Each number is 128 + 24 x the weight over its row's rms, rounded and kept within 0 to 255. Layers, rows and columns count from 0. Numbers have three digits each. The size before them is the row's rms in percent of the matrix's.

# down: layer 2 MLP down (transposed), 1344x512, rms 0.0783, rows 748-764, columns 256-383
# gate: layer 2 MLP gate, 1344x512, rms 0.0895, rows 749-764, columns 256-383
# up: layer 2 MLP up, 1344x512, rms 0.0922, rows 749-764, columns 256-383
down748 099:114150108119123103137133144127082129110078129122101084106151115115154122166117150120134162148116131091129139135155115128126150103166130128162133108114114124208097147144111151167112157123125085090140156115149180172125165142076120143160096128114131133178108141152084085141128132134138093109115089129097109165135125137154161158127052097123110128103105105152154156115142124110099117131113
gate749 098:096124195132120145158123125103110130038123121112153115160100160173115118157148149142117087114157153112127141144118115144138114162119121163129127115088120122144125136151115116087121117154157165118126094097158129068175085107144121153124141121148137160130120106094099139152154160124151141105150156082129145149133122115136176129120159118138087149145112163123150134135132114102120143123113
up749 102:094072127150144157143109166132138075150121141122166080093151137147116081123130140111103154115137158150150118142152133098131135180086130145138135163128147140127128093116120090123047145129163125093164136088138097071122140155092130138123122090161142145152103114148136097140125127119141119118126101114148143153125137152139119119131130097128130139177140105096128148141052166119129117137124
down749 100:125077088112115140153161131189139128119129154118132138135146145107116128108122144119103136151114154167134122137106114160139117123114106162161133164117115128147130088158117122162131118118154147082162145106169126111119143136086138090136128142157134151102197148169096122106104144103117113133158145132109095115137138163116107143098115129150136101089150136140119111130113114145174121108139
gate750 089:142106155127094116167162127124117169149160134121130108099135131135108096136114126124101132146171103090143162137148062144090165143166127123151114130131153114168152099135142142134140110141138122124158104176199134096115160125127138118119153135073112121115140163080110146125136102101052134138168134165136147131114176072145114107110100119154125113132152139119101153112147099147131149138085
up750 088:129074121107102130112130134144169138132076144092152182136150121069176099150123137107102171128190131122122119120142133099147138085080145169142103111157151137140126148117114069110090097117128153154121141146122151143151130103183112118145175118178134110146144091154125079124089117150130166136072140187115104111132136148192119105096130117171169144144148116082143163085080149109117105129161
down750 089:090095094133112112150118145132114088109079158146173088139089134152148161148133149125128113096090153123093112126119127131139123114147135125125149129113128142099130153119102068088146093131117190130156143140092108123105181129111135125102152127136120122082118102145140120085157124159144118106117153133125095099151142166185124120108117125147151097159114101147116102114101089161138131128133
gate751 097:129152166159136133150178149125092153131166135191140113131161119156107175118135120100105129118112112110108102113144140119106137145128126141158158135091125093116151115138121126093132111139164133124146157078140118134132078148114107130133069105124076158143144164177123151099127082118151136158106154096106105117125143136113136125098148097161149103118164090124147115114092155170144146116144
up751 095:092156119155065137126159149126131105130118113155115081115150152110113133133123116152140154160140116152136083133104122080131167124121161109156105163112108137106086154096145122143107126130119126135123154116113146123128096195143102116102111118108113183143090148164136115125145146120149108125161136144130140132106113159146160085153124115109082120125122136154164083126144150107098117090154
down751 101:104161149072137105169145117122130099136126144118139148095139116118125136138127136117140126091163115114106131114132145106145142098100131095125120142117145143158152149094127166143161136125111168127131144146144136125136160131159089118152154142179107162120132146101129111107142140099145102106129118114121117138125104166158136116123133135141145074134112114126123139129115102121109142119118
gate752 104:137081098071113135143101124121117152122130166120144120099112152060105153160106145160153146102116139153121130122102135142155173207083136144147086114138171136125135086140145117077151102126092075157124041163132193089128141097117138133117141138182143110104145119117156076118129112141154134121109158154112153163125112160144108113147090118132115102090126067155126139170118123150139091134108
up752 096:118088134121103130187125169131145153169145116119148122151100096145071100137140091151127131127105140116159094129094118118120150160121098143138141127121129139122162146165110128102135121180119113177115121115109103114145096116093156100127157121173103123070113086128126060145153125161082124090134133147104122176112091136127126104135141148124109090147136098164128098130162142150120080109097
down752 101:136172154164126151150185135126143120153141157118138126168181138146144135120126104120138114131136172091166119136166164149123117090151166140148106171116102182142065152130109160137124147106140140133117155105149134104123127185124125178136084147054066167106149137131129121151136132126103151173135095124069128138110116121125138095063122135154111148150137132102129134095089148106122133129116
gate753 098:106104107132156157143139144125148067116131130122160160137083125180161117100127152092115121137070132120146142126160176106110113138164127104127119135106129160138124123126130134136072144121143099139094123059167163130133117148159100146139107063140151096145097171153122126146103171118152137162144154079134135126168110141099105122133193183084099118131118142143117122119112152077123129112107
up753 096:156172103102115100152125104150119154112137103159130125139081117123147175105095108112108142167154132117098154111134112174146164119125143157122142092099154137137103117139104134144137111115129174103127188160101155099085162161131155141151129141152106137156105103107148122105166147137129135118115130132166125109073161126148137139133108121175163137109138117125108149105122115148154116155168
down753 098:117093173129093123123110105110117091120111179105154164132140123133115108154101126121130110145119119112154141147187132119090147127096134138151145094111092116128080157116125113114122117101145114181093112131139144121116132142122111109140128113133110095155162143090142140107134098152161134120139121148102153146127148155125131095145088126130153152127098116134082114118131140111141100167136
gate754 106:137129107138169159115130122102113187111113162102143128150111135159107170082189168146149176098120148160165144161125141132138135093137098123127122152118161137100126137124136109107150128173143119116107129080115108149110119141129167139164128125122085148181125150144139113133158080138128086166137111122115125132136102126168120124147103135129166155115074120170127083133164121108090120088112
up754 108:116151105119138124099147129107133171114129148105114116101142158171152129174164116074157151113146151191151159112130147102137128162140149091141160117130116119149160143155178135100158157148141165106160122153118101156185122123141131116183136136072073112166125132131127118152143105160139099175122118132144125163112123089112130129074108114151145148100092174142123085145156118137103086146113
down754 105:161110129126150178148117143146088140108108115084079129123132140156140134162120082106114088157127130123105118164125137115122137119158125155113095107131083107120131077111108138121127116122128172135142111159145121140117095129124146104146121114167082129113103092127122097115135145131113119168136128134124172151149114091120118121151159126123161104097102088148149117122140106158110094096165
gate755 106:099119124101175094145102121119179097118078109128118103149125117128125174149168159148125182116148111120147136124097163085147089115133170081120096143154135137106136159141125141097104109091119115110137149152125130103078096101125120112171128138115115151140137107119160102148101125123158122106112123080101121114122150126141092116130130129137116144148113140093116100115118154095116092138134
up755 105:142120189135106140147122162141095112135103104141144164170151140159142119106126153148150079145121149125067138093123111140142156156134090166116132076118119123117093127133200112108119125111158117118093122104158134121132161137126123133116177141107127123126119154099090149113117148127134162145135103150129097135108100117104111089122166149097141105142098136109082116167146119140118173149109
down755 103:161146166137113148141157138121156155103117109162113151109117139158143131143130123164108119095159139144099095098128148125158165098111152123109128171153159120207130124117099097109109162128125113156161118139101152124152155128177143141133100060130107128122117126099145129117130146119117166131127110134116142132127150116125110169112106123192120120141133091121133145158143192112135153138120
gate756 098:128146125112110137114108159111118144130137157147118126157115080117088113105124132148102118118108148148082087111128135099157120125159117130119115130129114171152109162141102144083114161110109125160138105113136091135130138146133124133097141126104134138140165117168117113084154118107151114104121157154083123155108153163121072118160179133132140095106129158117119112107104196129130144148116
up756 104:141158162100130137099119173091088091160104127122113132125115147120094108132139119117156155104151086124116127116146148159125131124137157095143133138116150124127125150125107116098107146108126129132131134127095159143126192116142117132116105124083176100159152085142150120151146119129181139138149130133144129166112147108100123114148123154102116111121119118131069093088167123132132165139152
down756 105:175115130101137101150112114167071162133110145097154137137093143119116151151141088129159120138163108077133163121145133125167143108104124107107144107114127156114133162118148142105159124140132193099099182140164148122144112147125172120156113127091100120136093149109120126148116138138124170128112091147106120097128147132111139089117156136166145130117100153116103119131142086121112169120094
gate757 103:099096153132131128167113118190142138147112122100137133109159137144099110103159142108136094101149124142160150102164123112089170153092124125145149120080160112125149163139143088115142121101131148133153085144085099135111152098111115168095105154143121146167090154137111124109121103116103139117086097127139104107109084115100134117109127125100091187150148129131130131096133116166153117101127
up757 099:120167125153148110126167161115096138136158127111138137167123128086125122131153151108056115143121124120139093113165110106114152174186114124133143125110126088110131104116151090144188113140095114119108130082094170128132143132152106133130138145144145103088145145094107117103163083172116184084146122186121132117118122157089155132113159116119117174155114138126115147114130164162120133148147
down757 097:137089105148131151070122092160150096128103112162104104118161117140110154144167110131110151171108122110104117166097100088154126161131110157134160132125100109112155136109120124122127132107162144142152112161148125140098091120147133130156129106121121117156140091097127119142135120112121140149142146151151132131101120146145146136103123129122083108102135139156116122155113148098147132147138
gate758 092:097149115107120150146159160123124132126145113144137114074113152093107142111138149117095127150090154138105091134130127097149102092095115085125150126138119117151118095133120146150123114076111138124113128126152125134144148132059147100069145147140111109168123146110125120110126141109096149126159174128151113162121118133146101150077099102143140197133121097114102083124078151156112117119137
up758 109:092099114133102112104144132140120160125112141134092115162118136139114113145146110147153123160116173169144161111123153104118137135139155084140156104127139136066162121125103103148127125161102118146110110105133152138106117138150157135154127134146142133143129107138140112162128114105155097157120113123142096172168148177098145139128144132102121112150148117115136116166093138108132137162124
down758 100:109143154106128141115113161124122116113142119102163154126121124119170083115101158129155130094168125105118148113171137142096131156139153209117137152123114142168128127141111138121098114100126127124155127121128142149143134157069148129111150126106117109162119151141130109110156124160147108112107115131144166095087146140101113112087158128141125151107092112123149159122161135171130157073111
gate759 101:156131097137139125157105119151140114119109090106145171088132123125117101188137123089103151121100115097133106180133157120150101133100132149102152141151137167145089177108164130073168101113107132114108103127142083093131127122157132118117098126099156165135110099105098137096106135161120132107161084177100077145144086138162155130154132104142146152134111144149151120148141168148142123126113
up759 103:109140143128127140117158126116136156130124128134156111129171147106130114115115168123143107146170093107123142139120148146123131184145132094130128073123103136140142123126096128146110213137168121157157131151143109120128145166115112150147154130143116167138087113122136144148174141086145120117121144125114144122161163153132172088137132163143075088146173128131141123103093141166124153148134
down759 102:105105125138099139120146096100121093162140120121153150120119160143107101135179144146126144144109128166134108111091149129122129136133075090101102111127097113129128161125138135147128112109142143187128095122143140105126103166129082142091139112080101114123057117114124131113122139145102143074112162171200127141156165167114140094094144121114109055150153093159161123159089139134114113183133
gate760 097:140080120147134139134102129084141091139100111173153123153102114118147083149121162124121119136141169074139171097093148147115122119151090125178099077124131124189130111124104105086123101131128117136150123104112115155129185095125126123096161125162169092159147155090114143094130105080138108109117112120049140097130119172120114147105153115147118143118121117109131110137130134146147122131152
up760 093:119116113106131103114128124111168112130121142100171140138126077153123127169105171105146139128082119067144138142101101157136144132138124172131136130138149101192141153092111138169140099106141140140148154165156114134132129111090131139126149181160151092157120142111101089117134112140128108140132087161089089066142124130141140113096094072112114163127121120130088125141095140172146147134120
down760 093:130117131111136147081114139106093077073133126128179133103148144124121130172097148098123146167095108116161077135158154139117130149100092131109113148101156121129151155111110109093174148116106152111141113090166139148162151108145142158121123136125119112112119120146141136121137103110140094149096088134100140159129142115095125086153111109108121139150151126099122129130133066141149091112115
gate761 111:138107125121101119089060146143098106125128115142157140109135203143170134152140129086125159124131099134135088131129102090140095124125169135100119123117121154133160093115117128160139131140077079137099143143146126115107128163118123121117081139109092125147193124158120165091116133120135137149143139091120118092135080155136120096141140154130167093152099152120143157162124165159145112118110
up761 108:127124132145130202149136139146163141104097153114099157092114115108110159147133113132169136173142100129082158151115143113175138103100092100128141122127179087136121131153099157120149132148181151139108099128147151100152155142141134095176135128116113163137153087125104150121141112129149119137121122117150145109095124121201145137116131062146140108140123123155140129161123131139120160122092
down761 108:133117111159138171107163104158132169150106081122083119099125147146119175144134166144125110127117143117143132162160094205112137136139103125107101151135124148170106161133126129058118084139146171116140117156107125131156106122133105119143137097078129094115184149104139145091158143142128114185123128142137154127107163137130115173146121131150157149113112144124085099147128124130156114095099
gate762 105:159164174153165114140146094136172113127086159107146125149162135127152136155070164137142146141093088154119122125125117113095123119142125150179099157106111109111118164113092149125128149098177141130139171123094117081141090124139097125115092065149127142129157190157124130156146108090123118147123150189117114104122115136152150147116153129099133137122125120108110134078119105143100125093112
up762 098:135121134130101115128118134127145155111137101137082148114129098153115135148112129133127139126103135133157131115119149136126132092122180132105183099128121138147138097145128120112146092160105137102127115156141123137124155131164142121130152157107091126120131096130087138121086138116138152121101144117095191138132119139105090135154098127150143103158125117186111136140167142161148165133151
down762 094:156174177179116096085119143083163136162127120124124078141122119122116101120129093129165157126128111126140127156155149106111147096126104065114146107109117184146174137122119149087158125116114148180127111108130161152131140127136137160136167160152093102098138159169108163107105138123160138098149143091157124135105110144148081157154140139131163112136109112119098117144166131108128142120128
gate763 103:144111136159124129144162143140109098066105106129081164155145141102135134136140076118143149061105109036165141172087102112138092143110139109114169145099135144142148112113121127143149111154113164186129113118133121108158114161109152097085154135130116116080148118111090153126117122136130130109147141185141154135115115130167130111148123144114153149111144143119118139098130101138139145090134
up763 101:149110151143163097159095128125131128127150152130108108112129170088155108112151140079119170137094169121099102128070170130143125140154153093179157136176147153119175133125115084095139129173138108103122076144107120128172159166112127169129158161093110146115146143163147098125146138086182168153097164153141113132127144185101142103113158092138105116131105183149171095156121129123117179128139
down763 103:124117160142102121144106135119125136101128148120146102137162153126106103144085160140142084125176150168132124134163140131100150097102115145135118115077125095114081117084109116126116127055136115118141157139147158151149127145141126128150106095110161115159100094104146088148148111124111118120131159129093105143163133121113173105106123148148139160160097111134183138150091124098153133135108
gate764 091:160117078108125140102099113134120150132133097148122097126133146123122091094151130129121152123094137118113145064105112113179088117105132108144112180120138091131127146058088118124094109130131133120093130147126073150092081132124148120080118139111149137110141152152118137091147149110114145147126126150171148116095121121155119148164134156155151152108144156124121114133122136138130125122148
up764 095:157163111122145108132166154149141161109158129162101100171111153133103122112138134129096107086129122134119085130103086151124104100137128109101146151125134141140124139134124142168134115136136124092159131120128132132091139113127154129124123092131149126094155110193072161081140104111147114116114106156135123140136096130135124148145114165130155198112150144128106160088180141127158140132096
down764 089:125079152127090138109167128123133098118099140108144102155131150119150111116156128139126124122090134104104115087132136100181098147129125108168127110106143137133088131046140122114097123138172092165097111150149089160156102107123087159115145145148141106103157102114133122124108127126122194142155151132084078116147188146104134162104145168125138087152128158123092135138086127131103139128131